Weights of a small GPT-style language model, trained from scratch on English Wikipedia: MLP 768 squared ReLU, RMSNorm before each block.
Each number is 50 + 10 x the weight over its row's rms, rounded and kept within 0 to 99. Layers, rows and columns count from 0. The size before them is the row's rms in percent of the matrix's.

# down: layer 4 MLP down (transposed), 768x192, rms 0.0452, rows 527-544, columns 0-191
# up: layer 4 MLP up, 768x192, rms 0.189, rows 528-545, columns 0-191
down527 104:45 29 59 37 37 45 39 54 57 62 49 58 51 51 64 49 38 48 49 61 59 35 46 62 62 53 57 62 52 78 53 51 47 39 50 56 37 56 54 57 43 52 54 56 48 40 56 61 41 46 30 40 54 38 65 35 58 58 52 40 57 41 40 39 53 56 38 39 42 61 38 43 60 36 47 28 37 57 54 42 40 66 54 45 48 48 32 65 57 47 45 44 55 58 52 53 41 47 49 47 48 51 54 61 68 35 59 40 45 38 49 46 48 36 40 54 47 48 57 74 52 38 46 59 52 45 44 60 67 52 43 36 73 35 50 33 47 55 58 44 48 59 41 54 59 51 59 42 65 44 41 38 48 41 37 43 47 38 53 28 55 35 39 39 41 44 55 51 38 55 46 34 54 53 66 51 66 35 41 30 35 49 46 47 38 73 49 48 73 44 61 67
up528 108:46 38 37 37 50 55 54 50 54 70 44 69 47 41 53 64 75 50 56 34 37 49 48 51 46 34 58 65 46 59 53 56 56 80 47 61 61 61 41 48 54 63 46 54 54 39 56 36 47 57 57 44 58 49 58 41 63 71 40 60 59 67 38 39 40 48 41 51 50 53 44 60 33 38 61 51 31 50 61 36 38 53 40 57 51 50 43 41 57 52 67 49 53 45 52 52 52 41 53 46 61 56 46 34 49 66 34 74 56 27 49 45 38 47 56 40 57 54 55 37 71 76 44 43 50 48 55 64 67 50 55 34 28 33 54 56 42 57 50 42 56 62 39 44 58 53 46 48 62 53 55 59 45 62 50 49 63 59 55 37 38 58 62 44 69 56 61 49 48 54 57 66 48 40 45 53 45 43 51 54 52 66 48 46 41 52 68 33 45 39 56 46
down528 105:41 36 61 51 46 57 45 63 43 49 56 48 58 52 49 45 40 48 43 52 65 60 55 70 40 60 54 46 50 41 50 75 56 65 62 49 47 60 47 53 57 57 37 59 63 43 48 56 46 36 49 59 43 55 53 54 55 50 47 58 50 59 49 58 59 33 46 64 55 34 51 69 44 69 45 44 56 52 40 46 55 36 31 41 61 41 66 30 68 52 51 39 39 53 56 55 64 27 41 46 48 61 45 54 31 50 62 51 53 47 35 46 48 23 45 33 48 36 65 63 58 53 54 38 55 63 45 53 56 57 62 38 57 45 49 48 57 53 48 38 52 60 55 45 49 60 47 47 46 36 50 68 60 57 35 51 27 47 52 43 54 63 42 43 25 45 54 32 58 48 65 39 59 26 44 47 54 37 51 46 29 46 55 47 42 57 52 54 20 47 69 51
up529 110:32 53 55 59 38 47 48 58 53 52 48 62 47 62 68 50 36 31 38 47 36 71 40 55 42 49 47 50 46 62 46 57 54 46 68 39 50 44 44 38 55 46 41 43 41 38 53 64 58 31 47 46 66 62 65 47 67 56 37 40 46 69 53 56 41 54 47 64 28 57 53 55 38 46 44 38 44 65 32 55 50 53 46 63 68 41 26 58 49 46 58 34 51 53 38 48 42 49 25 46 61 40 37 55 41 54 60 54 40 59 47 31 45 42 52 59 62 56 56 50 72 47 50 50 33 34 51 43 43 42 40 41 52 48 40 52 39 46 53 52 49 53 56 39 35 39 47 53 49 60 44 57 37 72 55 53 51 52 29 35 42 28 35 30 42 56 53 41 64 37 49 59 49 49 54 61 52 50 63 46 30 34 43 41 57 56 49 51 41 59 48 51
down529 106:45 64 56 45 58 57 61 69 62 50 62 55 53 48 47 51 52 51 52 55 54 63 40 48 53 57 53 58 55 40 53 55 54 50 63 52 50 52 68 33 59 55 56 59 57 66 46 52 44 55 59 54 64 59 41 55 60 15 34 63 37 64 43 64 55 45 43 49 39 66 24 45 59 29 42 52 44 37 52 56 56 42 50 51 55 40 51 61 51 55 24 54 41 64 50 46 63 62 27 51 49 42 39 64 40 31 60 39 63 55 40 53 60 60 44 51 48 49 49 47 53 33 62 34 43 43 63 46 37 61 42 53 69 59 45 55 42 63 63 55 38 50 45 75 50 27 52 41 57 54 60 57 50 62 42 73 63 59 56 51 39 66 65 59 31 43 52 56 47 54 56 45 53 40 56 53 64 54 42 46 49 46 52 47 48 50 56 71 38 48 51 55
up530 096:61 45 38 57 44 49 50 63 46 52 52 38 56 40 48 39 51 63 43 24 62 56 53 59 57 47 30 54 47 55 47 58 46 47 46 58 34 52 50 65 49 57 51 64 49 59 53 50 57 55 44 24 60 55 30 47 56 72 49 50 46 46 37 43 44 32 59 42 42 55 41 41 49 58 41 62 43 61 41 45 55 62 51 26 47 44 36 48 53 40 36 25 63 48 40 64 59 54 57 51 47 46 62 57 26 54 46 46 55 53 48 58 56 52 60 38 45 53 33 52 58 63 47 62 62 54 62 50 52 54 59 33 45 57 40 39 45 48 54 66 39 53 44 53 53 43 40 49 61 41 62 29 60 60 46 49 28 68 64 59 57 43 45 52 44 53 39 41 62 47 53 60 55 55 66 48 32 53 56 50 57 41 42 81 60 65 58 52 53 77 71 52
down530 099:56 44 41 44 31 47 38 57 46 54 31 46 38 54 36 34 41 35 62 38 40 48 45 51 32 55 51 46 51 51 48 58 42 39 57 42 42 40 58 43 59 63 43 43 54 34 44 53 49 44 35 35 51 54 44 44 55 39 62 60 51 61 31 60 46 86 64 63 69 52 53 40 57 49 50 44 46 32 46 39 29 59 63 51 40 45 34 51 56 50 49 46 59 52 52 55 57 62 58 51 61 42 59 61 29 47 39 40 42 65 41 55 38 54 47 60 64 45 54 51 36 52 50 60 34 69 38 46 66 36 61 45 50 46 53 43 65 38 46 41 52 63 58 47 38 46 30 54 57 51 59 57 47 49 59 69 51 28 57 56 49 62 47 47 53 33 63 44 57 55 55 61 52 49 41 60 56 43 39 47 57 56 27 39 50 35 44 30 57 36 61 47
up531 100:40 32 43 47 52 62 64 46 50 56 49 46 47 51 63 37 54 55 57 51 57 65 48 43 38 52 38 59 50 60 53 53 48 65 56 51 49 42 65 32 48 73 51 62 61 46 61 45 63 39 27 64 34 56 44 48 57 52 55 34 36 47 31 38 34 51 61 67 40 48 48 68 47 41 40 47 56 59 39 49 57 54 41 51 47 51 47 44 69 41 66 36 46 44 40 62 51 34 32 41 52 45 42 52 56 56 47 41 52 56 37 64 51 52 32 49 47 59 39 71 53 42 40 54 51 56 70 52 44 44 61 42 51 50 61 54 46 39 34 45 45 57 56 45 56 58 37 46 43 54 43 59 65 36 55 72 36 28 57 36 53 46 35 55 35 39 44 40 40 40 52 42 59 36 40 47 57 67 56 43 39 45 43 66 44 54 45 42 68 52 61 77
down531 103:54 45 35 52 47 45 56 39 46 56 45 42 32 57 49 55 37 50 50 38 39 80 46 51 50 43 34 54 51 41 43 54 66 40 56 40 38 62 61 48 49 54 49 56 61 55 64 40 59 55 44 72 12 54 55 45 56 44 51 38 54 55 61 59 40 59 56 64 48 67 46 59 65 25 47 38 64 41 52 46 81 52 45 52 56 40 47 34 48 73 37 51 41 44 66 60 66 59 54 61 56 33 58 51 49 57 55 47 63 49 51 44 64 54 67 59 52 60 37 48 49 50 53 46 53 58 68 44 57 54 54 47 41 43 53 64 45 56 45 48 50 40 56 56 51 45 36 54 37 58 54 47 33 46 26 62 52 53 57 54 42 62 30 52 57 45 48 38 46 60 60 55 46 54 51 67 51 51 63 37 44 71 38 50 53 47 53 26 43 54 57 50
up532 102:45 46 50 64 53 45 40 67 47 41 57 44 57 43 63 55 67 44 48 56 53 38 56 60 56 55 37 48 67 50 47 51 59 56 59 49 42 40 41 57 47 68 58 38 52 45 39 48 43 45 66 39 49 44 59 50 53 55 55 65 52 32 44 57 51 62 48 54 46 45 45 56 71 50 35 46 31 61 64 40 53 42 46 48 39 50 43 57 34 70 55 67 37 49 51 65 48 56 52 77 45 42 76 35 56 50 46 29 61 62 43 44 62 39 43 51 37 55 41 46 50 62 45 60 50 66 50 58 69 48 36 44 45 43 37 75 40 58 48 54 45 52 41 53 68 33 75 45 38 50 52 48 63 64 54 37 63 38 36 27 51 49 55 41 45 59 56 67 41 52 43 56 54 44 44 50 59 35 53 68 63 64 60 42 41 42 54 55 42 64 58 48
down532 106:39 49 44 35 44 62 52 48 36 47 53 61 60 43 45 51 41 31 46 65 35 32 54 55 61 74 51 53 52 50 38 53 49 47 43 54 42 47 46 47 47 60 40 45 64 43 53 41 54 49 60 39 41 74 58 48 45 43 64 51 57 66 56 65 43 42 26 64 57 36 53 35 55 52 43 55 45 53 49 38 43 56 47 47 41 55 36 52 27 52 55 50 38 50 71 61 64 53 56 50 63 45 47 34 47 41 59 45 45 59 36 44 28 62 55 65 51 51 37 26 40 42 46 55 34 33 55 40 42 55 55 50 52 51 54 49 67 59 40 53 65 35 30 46 44 36 62 45 57 49 36 58 56 50 53 35 68 55 36 51 33 43 43 29 42 67 53 50 42 54 53 48 41 52 37 42 45 59 43 63 58 56 51 56 55 42 79 59 57 60 38 46
up533 088:52 69 58 38 55 58 45 32 48 60 44 61 59 58 43 44 58 67 47 44 57 43 45 46 57 72 61 62 65 61 50 49 51 36 44 39 61 39 46 44 62 59 65 50 44 53 54 58 41 52 68 64 39 61 43 55 51 39 58 46 60 49 45 48 36 49 47 79 50 76 40 60 59 51 28 35 50 62 69 62 51 46 49 58 64 48 42 37 41 46 64 50 47 72 50 35 46 50 52 55 32 63 40 53 49 68 40 55 40 62 30 49 47 55 62 38 51 59 37 63 54 43 61 56 59 50 34 56 47 47 47 60 40 42 69 45 31 56 56 66 65 47 46 37 43 66 49 53 70 54 54 37 50 62 46 55 45 47 41 47 62 41 43 52 36 41 56 47 50 51 33 47 55 58 61 47 72 61 47 40 45 46 52 51 55 38 44 59 44 66 54 48
down533 091:40 44 52 44 44 38 37 63 53 64 48 43 35 60 49 54 39 45 44 49 59 51 50 41 41 54 36 56 42 30 56 46 55 55 36 63 33 40 63 68 49 51 64 45 48 51 54 51 65 57 53 46 32 60 56 40 54 53 55 56 42 64 57 47 60 50 46 44 38 46 39 50 51 49 53 51 59 52 51 40 78 40 44 40 52 67 52 42 61 42 40 41 39 52 48 68 71 41 57 54 40 42 58 37 45 33 41 30 50 53 49 55 72 51 58 47 43 39 55 36 49 53 50 47 51 48 50 42 57 48 51 65 45 64 48 48 61 54 50 46 42 33 56 57 51 61 55 43 51 39 43 70 42 31 60 42 43 36 29 49 64 40 60 42 48 44 67 57 57 66 64 99 36 62 58 47 55 53 35 55 54 58 50 48 56 47 54 61 64 52 46 52
up534 095:32 35 59 47 65 48 54 66 44 56 54 57 43 42 42 66 47 61 58 34 60 51 51 51 67 37 40 50 66 67 59 68 61 41 52 59 32 45 34 55 49 63 42 32 50 48 36 67 45 58 42 52 43 59 32 49 48 65 57 52 47 35 45 43 49 55 61 35 40 41 66 48 48 49 43 58 55 52 44 53 43 50 40 29 54 48 57 40 44 46 45 50 37 45 40 50 44 43 42 39 46 50 46 63 58 67 59 48 52 66 50 54 40 40 58 39 63 59 33 60 45 46 48 44 38 54 49 47 70 54 63 42 59 30 45 29 51 60 27 37 47 49 60 58 54 47 58 53 49 56 46 41 36 59 55 65 51 45 63 47 48 74 58 36 46 57 27 51 54 31 72 55 51 50 49 48 51 56 53 40 55 43 40 66 59 65 49 49 73 47 60 35
down534 103:27 53 45 53 51 55 50 40 45 42 29 56 48 54 32 41 51 57 62 60 56 56 33 49 59 48 45 45 23 54 49 63 55 36 46 65 39 44 70 50 53 68 44 61 61 51 33 43 47 59 59 63 34 56 40 46 54 55 50 59 21 61 62 57 42 63 51 63 47 46 47 39 48 45 47 33 29 53 38 27 61 49 59 52 41 63 53 38 40 74 44 38 54 62 63 37 53 50 42 49 57 47 64 33 49 57 58 34 28 46 46 47 61 57 47 63 43 52 58 52 58 37 55 22 50 53 65 60 42 50 47 59 48 60 51 44 53 52 38 44 35 39 54 45 56 62 51 48 47 43 41 59 47 55 40 47 55 37 41 48 53 62 33 57 43 52 45 28 46 62 40 60 39 53 48 40 38 41 46 51 61 58 53 59 65 56 65 48 51 40 58 43
up535 098:39 43 48 62 42 47 48 51 48 35 46 44 49 58 47 53 56 49 41 41 42 61 59 56 63 50 37 52 57 41 77 46 41 69 50 34 48 66 47 49 53 53 53 48 34 43 53 48 26 48 52 47 35 42 53 57 48 64 45 47 40 74 51 49 34 55 72 66 54 39 45 43 46 62 50 42 58 45 52 66 66 53 49 25 45 43 42 61 52 57 63 67 45 50 55 43 52 56 48 52 45 43 38 38 49 55 54 45 58 55 34 45 33 24 71 71 62 51 59 39 34 50 47 59 50 36 50 52 46 31 60 34 57 42 57 51 37 62 58 37 68 53 42 64 35 42 31 50 53 42 61 40 63 48 48 51 46 47 69 52 51 51 50 46 23 47 56 46 31 43 59 53 55 71 53 60 53 66 36 53 55 42 53 42 50 53 55 57 41 52 41 42
down535 104:41 40 47 25 46 54 36 51 54 64 44 27 57 55 31 40 41 57 68 54 34 43 66 48 53 49 61 62 50 47 50 43 45 53 37 32 46 44 45 44 51 60 49 44 57 60 64 20 33 47 42 40 45 42 47 48 50 53 44 56 45 58 54 36 53 40 51 58 53 64 53 52 30 47 51 53 59 44 48 46 47 46 58 32 65 42 39 56 49 46 47 36 45 35 64 45 54 62 38 41 49 58 61 50 49 50 44 57 45 46 37 56 47 48 45 41 42 45 70 37 77 38 53 61 45 69 55 56 50 51 63 52 65 58 59 49 46 54 56 40 54 21 57 57 49 42 47 48 57 42 45 43 55 59 53 58 56 53 63 42 44 48 48 40 49 48 35 39 43 39 49 32 63 57 34 67 47 47 33 41 50 55 58 54 48 60 44 23 72 24 54 62
up536 098:46 54 67 37 67 62 37 47 66 59 50 57 58 40 39 73 62 54 46 63 32 59 56 40 47 57 28 41 57 56 60 69 60 31 37 47 62 59 72 46 51 53 74 65 39 55 48 67 50 50 32 30 66 53 52 61 50 37 47 52 50 63 25 50 48 64 54 50 65 48 62 54 48 49 45 53 73 57 76 48 48 37 45 54 40 53 32 51 53 59 44 23 48 59 64 50 38 57 51 56 51 54 54 59 50 49 54 46 43 47 50 61 46 66 51 54 49 63 31 48 56 44 58 48 42 54 40 56 41 59 53 55 47 57 38 50 50 51 53 28 48 55 52 52 49 65 46 61 55 45 49 47 56 41 52 63 35 64 43 38 50 48 54 46 54 52 39 51 57 41 46 43 62 26 56 42 47 46 52 53 28 52 54 54 49 34 60 45 67 47 38 49
down536 096:44 38 51 36 43 48 45 59 49 60 55 47 43 31 36 59 48 42 52 58 43 43 66 34 42 63 56 54 56 58 47 56 44 49 51 58 34 65 51 40 43 48 61 49 41 62 36 69 30 64 61 72 43 40 60 42 39 53 44 44 38 51 32 58 63 51 43 48 45 51 66 44 45 57 60 43 33 36 63 53 49 44 54 68 35 60 33 53 43 50 32 35 57 57 42 63 64 54 40 42 49 60 45 73 48 36 60 45 42 63 48 65 43 62 63 53 58 57 55 57 50 43 15 51 58 40 50 47 49 60 48 59 45 56 32 66 45 31 51 52 62 66 51 42 42 48 35 33 47 56 47 59 43 46 46 49 57 54 63 53 52 61 41 55 52 45 41 57 40 38 41 58 38 66 44 53 34 49 48 41 61 47 55 39 53 73 47 56 41 48 30 48
up537 108:46 61 44 60 52 50 47 58 51 21 44 53 37 34 52 56 46 48 50 44 65 64 53 54 40 55 60 48 45 39 46 55 57 61 66 36 37 47 54 60 50 55 60 34 51 43 43 46 68 47 69 51 44 56 66 57 67 55 51 35 57 55 63 29 26 56 44 38 46 56 44 59 55 52 34 50 58 59 49 47 58 63 46 42 54 53 54 61 40 51 72 50 32 51 31 44 61 57 46 48 49 64 42 54 41 37 37 40 46 62 65 42 45 63 33 47 45 47 43 55 64 52 56 52 53 55 33 54 64 57 43 39 54 58 41 38 51 25 62 50 65 51 59 66 60 44 77 56 67 50 53 54 58 57 59 63 41 38 61 63 66 62 52 45 61 46 46 45 36 58 45 43 53 34 55 42 55 66 62 51 55 39 43 58 51 26 53 30 50 56 42 55
down537 109:61 53 38 68 51 59 60 48 49 63 46 59 35 49 51 53 46 46 63 54 59 36 59 44 56 50 30 55 52 38 53 52 55 49 49 33 67 39 44 50 39 38 46 44 52 52 16 63 39 51 50 58 56 41 43 46 44 62 36 48 56 61 50 48 42 52 43 45 42 47 50 59 57 72 32 56 40 37 43 38 49 46 45 48 55 36 49 57 56 66 67 63 63 47 23 59 64 54 45 50 50 58 45 60 55 38 34 51 48 51 46 29 52 34 37 53 52 42 60 43 47 43 46 48 39 68 57 41 46 59 29 56 40 65 66 48 54 39 32 30 48 48 47 39 58 61 58 58 56 49 41 73 50 39 40 48 46 38 52 31 36 36 60 39 48 47 44 64 39 44 54 55 46 46 52 48 35 61 45 57 44 38 60 35 40 44 54 23 46 61 53 53
up538 097:56 52 61 45 57 46 63 55 54 65 51 37 46 54 51 53 52 60 54 40 81 34 72 55 34 60 45 55 50 50 55 53 64 41 52 55 54 45 71 52 52 44 64 32 45 58 42 57 39 36 43 40 66 64 58 45 52 35 60 48 47 45 46 35 50 49 53 60 28 35 33 42 52 50 52 44 46 43 42 56 50 42 29 48 50 44 48 53 52 65 49 47 51 60 41 74 56 44 23 50 47 28 41 62 40 75 51 42 52 52 46 52 28 48 54 49 54 40 44 44 32 45 37 47 30 52 46 46 49 43 52 39 60 31 54 35 35 56 50 34 34 48 49 41 55 44 50 58 42 61 52 58 30 57 24 41 57 45 44 40 33 51 58 62 50 53 63 50 58 45 33 64 60 62 47 43 39 55 57 51 43 51 46 52 49 61 64 44 41 52 47 46
down538 103:51 47 66 64 57 63 48 46 53 61 57 25 41 52 55 40 47 54 55 41 47 44 68 51 44 56 42 58 43 55 53 49 52 66 59 37 58 48 55 41 62 50 45 48 44 50 59 33 39 23 47 52 67 47 69 40 36 28 58 52 35 60 49 28 39 28 51 42 52 55 54 68 59 51 50 51 24 51 39 58 65 43 54 59 41 51 43 48 50 47 42 52 44 56 57 39 47 28 71 57 52 53 64 62 21 46 50 34 54 48 55 64 58 63 48 58 54 53 50 42 51 43 45 49 48 59 34 34 34 50 31 48 52 64 47 41 45 41 32 47 53 54 51 49 52 54 53 50 33 47 59 40 43 49 47 46 50 34 44 52 65 51 53 62 62 52 54 41 60 37 47 71 59 49 48 33 43 50 67 60 66 69 50 65 53 32 47 44 42 48 55 53
up539 100:56 43 39 56 42 35 56 58 45 52 52 32 42 38 47 53 40 53 65 55 47 52 62 42 49 49 47 36 39 37 34 39 62 69 55 49 62 68 37 66 43 61 60 61 45 65 57 45 47 68 51 32 69 46 42 48 51 58 73 57 40 40 43 49 50 60 78 49 42 49 48 60 51 61 55 55 46 42 40 52 58 51 58 60 63 51 46 53 28 71 49 75 46 55 62 60 58 60 45 48 63 47 57 46 62 40 57 53 49 33 58 37 39 41 49 30 54 45 49 61 55 45 33 55 51 45 45 57 32 43 56 34 45 50 47 71 45 57 56 62 50 55 46 61 63 50 40 57 61 33 40 50 50 72 57 65 58 38 39 68 46 40 37 49 39 52 53 69 59 64 55 54 32 61 47 49 53 40 47 47 50 42 52 45 51 66 54 44 44 47 34 56
down539 097:52 58 45 54 52 38 45 53 40 46 50 52 47 44 45 54 63 69 59 57 49 56 48 31 56 59 53 46 54 44 42 45 67 68 65 30 46 47 51 62 61 52 38 60 34 59 50 51 44 48 64 65 51 50 43 45 61 42 50 41 55 61 67 56 67 51 50 50 34 41 60 46 57 44 33 46 35 46 61 52 51 53 41 51 48 49 49 28 62 62 49 36 48 42 61 62 45 54 27 50 46 39 54 66 40 45 38 42 38 43 35 46 66 30 58 60 50 55 63 58 59 34 53 42 54 63 39 49 37 53 65 51 59 69 28 63 61 49 37 53 55 48 52 43 69 55 39 42 29 51 47 56 67 56 30 51 27 48 57 49 57 36 32 45 53 63 57 51 33 37 48 42 48 52 49 50 47 69 60 44 36 52 52 43 33 55 57 48 44 30 48 33
up540 107:70 38 40 40 39 62 48 65 54 47 46 64 57 44 63 53 47 39 41 60 41 57 42 48 58 48 65 51 54 47 52 54 51 68 60 60 58 47 57 59 48 42 52 37 51 49 58 60 30 40 44 54 54 53 43 30 43 47 43 41 35 55 26 50 46 52 58 63 54 32 52 49 53 70 41 58 54 56 66 53 39 52 36 70 45 45 50 55 54 42 56 64 45 30 57 48 42 67 74 38 49 54 38 66 68 55 41 40 51 58 45 57 36 47 42 42 37 51 49 41 45 65 37 45 50 46 49 47 63 52 70 67 41 67 60 57 39 52 50 46 32 40 29 59 49 29 50 51 40 55 48 57 41 57 49 30 53 74 47 64 57 55 57 59 68 63 47 32 45 54 48 48 65 53 47 45 53 54 42 44 60 44 49 67 49 48 48 30 66 59 63 54
down540 103:60 47 67 36 69 48 43 63 44 60 46 44 52 42 59 64 36 37 53 32 43 56 56 45 49 46 55 35 54 47 49 66 32 55 41 47 58 38 53 71 47 49 44 67 51 61 36 37 48 41 38 50 51 39 53 41 32 51 37 45 41 62 49 28 34 42 55 57 49 70 46 55 44 53 63 60 48 43 42 67 43 63 39 51 36 46 44 35 50 41 59 50 41 44 48 53 39 41 57 55 26 61 49 42 46 48 41 55 63 39 48 51 49 42 41 53 53 56 33 57 50 59 50 59 36 48 63 50 51 28 35 42 36 53 51 51 63 45 49 45 58 62 24 50 66 50 58 56 54 67 60 47 33 33 59 61 61 51 51 49 56 47 47 40 60 57 37 68 42 62 74 46 58 42 55 60 43 53 38 37 61 45 44 59 50 42 49 43 40 54 22 40
up541 096:45 48 58 50 52 43 44 57 52 49 67 52 48 63 52 48 60 25 42 43 44 56 53 56 66 49 48 50 53 31 59 34 54 60 45 71 52 28 52 47 55 35 36 48 66 52 68 46 68 41 39 36 55 45 49 51 60 51 32 59 61 40 51 39 70 79 49 55 45 49 55 60 33 51 64 51 39 48 51 44 58 53 36 58 53 47 51 51 50 55 53 51 45 61 43 60 16 53 63 47 52 51 57 57 38 48 54 54 55 70 30 55 39 47 35 62 49 58 49 52 65 51 61 44 49 66 40 46 46 41 40 53 48 53 45 50 37 63 54 34 56 50 56 38 57 40 65 75 54 32 51 54 44 50 65 51 39 49 30 46 44 53 59 57 38 32 38 49 54 48 45 46 53 54 54 52 48 67 45 40 50 53 44 48 33 25 41 65 39 38 57 44
down541 099:57 49 62 45 55 67 66 56 46 37 54 60 60 53 30 48 43 39 47 53 49 54 75 54 50 38 45 65 51 56 56 55 48 54 46 47 48 43 51 41 42 34 41 53 48 36 59 48 58 35 53 64 63 43 58 55 57 59 46 52 50 38 34 58 56 44 55 43 47 51 57 58 34 50 38 35 53 48 39 47 54 48 49 51 45 45 58 45 37 39 46 48 59 42 40 56 52 60 69 68 46 41 41 56 45 45 70 53 46 56 40 56 54 50 40 51 53 31 45 54 53 42 55 39 46 56 48 70 53 39 33 42 46 37 30 45 66 55 55 36 48 23 38 41 45 22 42 34 41 22 64 66 35 44 37 47 47 34 43 50 52 37 42 53 67 52 61 49 59 47 44 43 50 58 39 57 52 62 56 43 65 51 51 32 26 49 44 47 29 45 72 41
up542 095:45 47 37 54 46 35 56 39 62 52 42 48 38 71 44 58 48 42 41 45 29 68 43 47 49 53 52 47 48 40 57 48 55 57 29 60 55 45 50 44 48 45 43 36 50 47 57 55 46 58 45 45 24 59 61 56 50 64 55 27 51 54 38 34 55 54 64 57 60 53 51 47 54 39 56 48 41 54 48 57 30 56 45 49 64 38 38 43 32 46 52 59 45 56 23 62 39 49 40 47 49 68 53 72 42 58 38 60 65 51 33 50 40 31 26 69 74 34 60 57 49 66 48 46 45 58 50 46 54 53 45 38 61 45 46 40 17 38 48 61 53 63 46 57 45 47 60 65 54 54 45 62 28 45 59 50 50 54 37 37 47 38 49 41 56 41 61 55 58 49 40 53 46 59 35 59 57 59 45 34 52 29 53 58 53 46 49 48 46 51 55 43
down542 098:49 43 54 59 66 55 47 49 49 36 49 40 35 43 49 69 64 46 57 54 56 43 51 48 53 47 69 52 65 58 57 38 62 45 53 38 64 48 56 54 38 50 44 44 44 56 60 58 45 43 44 22 50 44 41 59 42 63 47 55 38 61 50 44 50 53 64 51 67 63 63 39 54 61 68 55 53 61 39 41 57 20 58 61 48 31 54 64 30 37 45 62 24 61 28 54 58 41 54 55 48 60 46 50 51 63 51 41 59 32 45 57 51 60 51 63 53 41 57 58 47 52 63 54 63 52 39 47 47 48 46 54 77 49 37 52 46 66 57 43 41 59 60 55 51 47 43 46 55 43 58 63 43 52 63 51 42 49 68 31 57 33 62 49 57 41 43 50 55 41 56 33 70 48 54 45 46 54 61 58 49 38 38 75 51 40 35 38 42 41 57 56
up543 086:42 43 40 62 80 59 51 49 50 55 60 32 40 61 38 40 42 49 43 64 54 28 70 44 43 38 42 56 46 56 52 44 60 43 59 43 37 57 45 39 39 60 55 57 63 53 45 39 46 44 65 59 52 62 42 52 48 55 44 61 57 53 56 41 54 54 66 62 70 44 62 46 45 44 61 33 41 55 56 35 53 08 47 50 75 39 52 60 37 37 33 40 53 37 40 54 56 45 51 27 51 54 29 53 51 46 61 56 52 58 62 51 53 38 52 47 55 44 41 57 54 41 44 56 42 55 55 53 45 46 50 75 38 37 51 46 47 39 47 47 64 51 39 71 58 63 66 41 51 40 55 48 63 40 48 65 21 54 46 62 59 57 45 61 57 62 60 45 45 45 60 56 45 48 55 55 40 54 54 46 56 45 54 49 48 45 57 45 47 57 49 52
down543 093:43 71 48 58 29 58 54 54 31 38 53 36 48 44 38 45 52 61 60 54 50 54 38 33 65 38 57 51 52 47 62 46 48 72 43 37 38 43 46 59 45 49 42 51 36 32 53 61 28 64 53 47 51 44 51 56 56 52 37 29 46 57 58 54 50 59 45 44 38 59 37 35 59 58 40 46 55 63 61 51 44 51 64 58 56 51 48 45 64 49 37 58 43 57 56 40 47 55 56 44 46 72 65 47 74 51 42 45 46 60 34 60 75 60 42 35 32 41 70 47 38 36 32 38 46 51 47 55 37 37 49 49 34 46 49 39 47 68 37 62 37 39 60 41 43 58 30 42 52 64 56 53 54 50 59 24 46 54 48 33 56 48 39 47 49 46 45 53 40 39 34 57 51 59 47 50 57 62 46 39 63 45 53 56 53 50 43 46 51 37 49 55
up544 111:60 46 39 55 63 64 66 41 54 64 51 62 44 31 53 62 68 64 56 30 47 48 51 48 54 50 41 75 72 44 50 44 28 53 63 60 37 50 37 39 33 32 42 60 55 37 64 57 50 57 47 55 52 44 47 67 45 54 42 40 57 50 59 42 51 37 45 45 52 64 49 50 53 52 65 51 51 59 52 42 43 56 40 43 56 56 49 40 49 32 59 59 51 52 51 41 57 66 24 34 48 50 54 68 49 37 40 38 46 37 36 47 41 61 58 50 44 50 50 46 69 32 56 51 55 45 26 49 44 65 45 55 48 69 54 55 62 47 46 43 50 43 60 36 55 47 56 51 44 67 47 37 51 56 60 42 42 55 68 64 57 35 59 46 73 51 42 52 52 28 47 57 68 54 45 33 65 58 52 47 49 63 50 49 48 37 56 46 40 48 69 51
down544 102:59 51 40 41 29 37 43 53 39 28 40 62 45 53 54 34 46 55 64 51 50 41 53 47 40 54 54 53 48 35 65 41 55 48 42 61 61 32 58 44 25 67 63 49 51 38 40 56 54 51 44 51 39 67 34 41 50 45 61 55 57 56 63 60 42 49 67 47 42 40 46 54 54 42 78 45 53 42 35 57 65 58 46 62 52 59 60 48 47 41 57 55 69 62 48 48 52 48 53 29 63 38 43 41 43 52 77 47 35 54 57 48 50 32 36 44 37 42 70 37 62 53 56 21 49 51 64 47 58 62 37 35 59 53 56 51 55 44 61 47 65 67 60 46 56 48 63 44 38 44 41 54 45 43 41 48 47 54 41 50 56 45 54 49 49 41 56 53 54 32 60 46 48 43 48 33 48 58 51 38 60 49 56 54 38 32 30 59 59 62 46 42
up545 110:40 39 59 65 54 45 48 57 53 49 53 39 46 43 65 39 45 39 45 45 39 31 46 30 60 28 66 39 56 61 53 44 53 42 54 45 44 46 61 50 49 40 52 50 44 59 48 38 35 41 59 44 50 39 57 57 46 67 38 61 45 72 49 35 46 69 61 62 67 54 33 43 59 38 29 52 45 39 37 49 46 60 58 51 37 58 56 37 60 50 59 56 38 52 43 44 57 53 39 37 45 55 47 50 43 43 74 49 43 39 52 70 50 68 40 55 47 37 47 30 37 61 44 49 43 53 57 72 51 53 45 58 57 58 47 48 53 51 75 45 57 53 60 64 52 37 45 74 59 40 58 52 43 50 68 60 35 43 48 38 58 45 62 53 51 42 52 58 58 57 74 54 36 60 71 29 46 68 37 45 38 50 40 50 51 53 50 50 50 60 54 42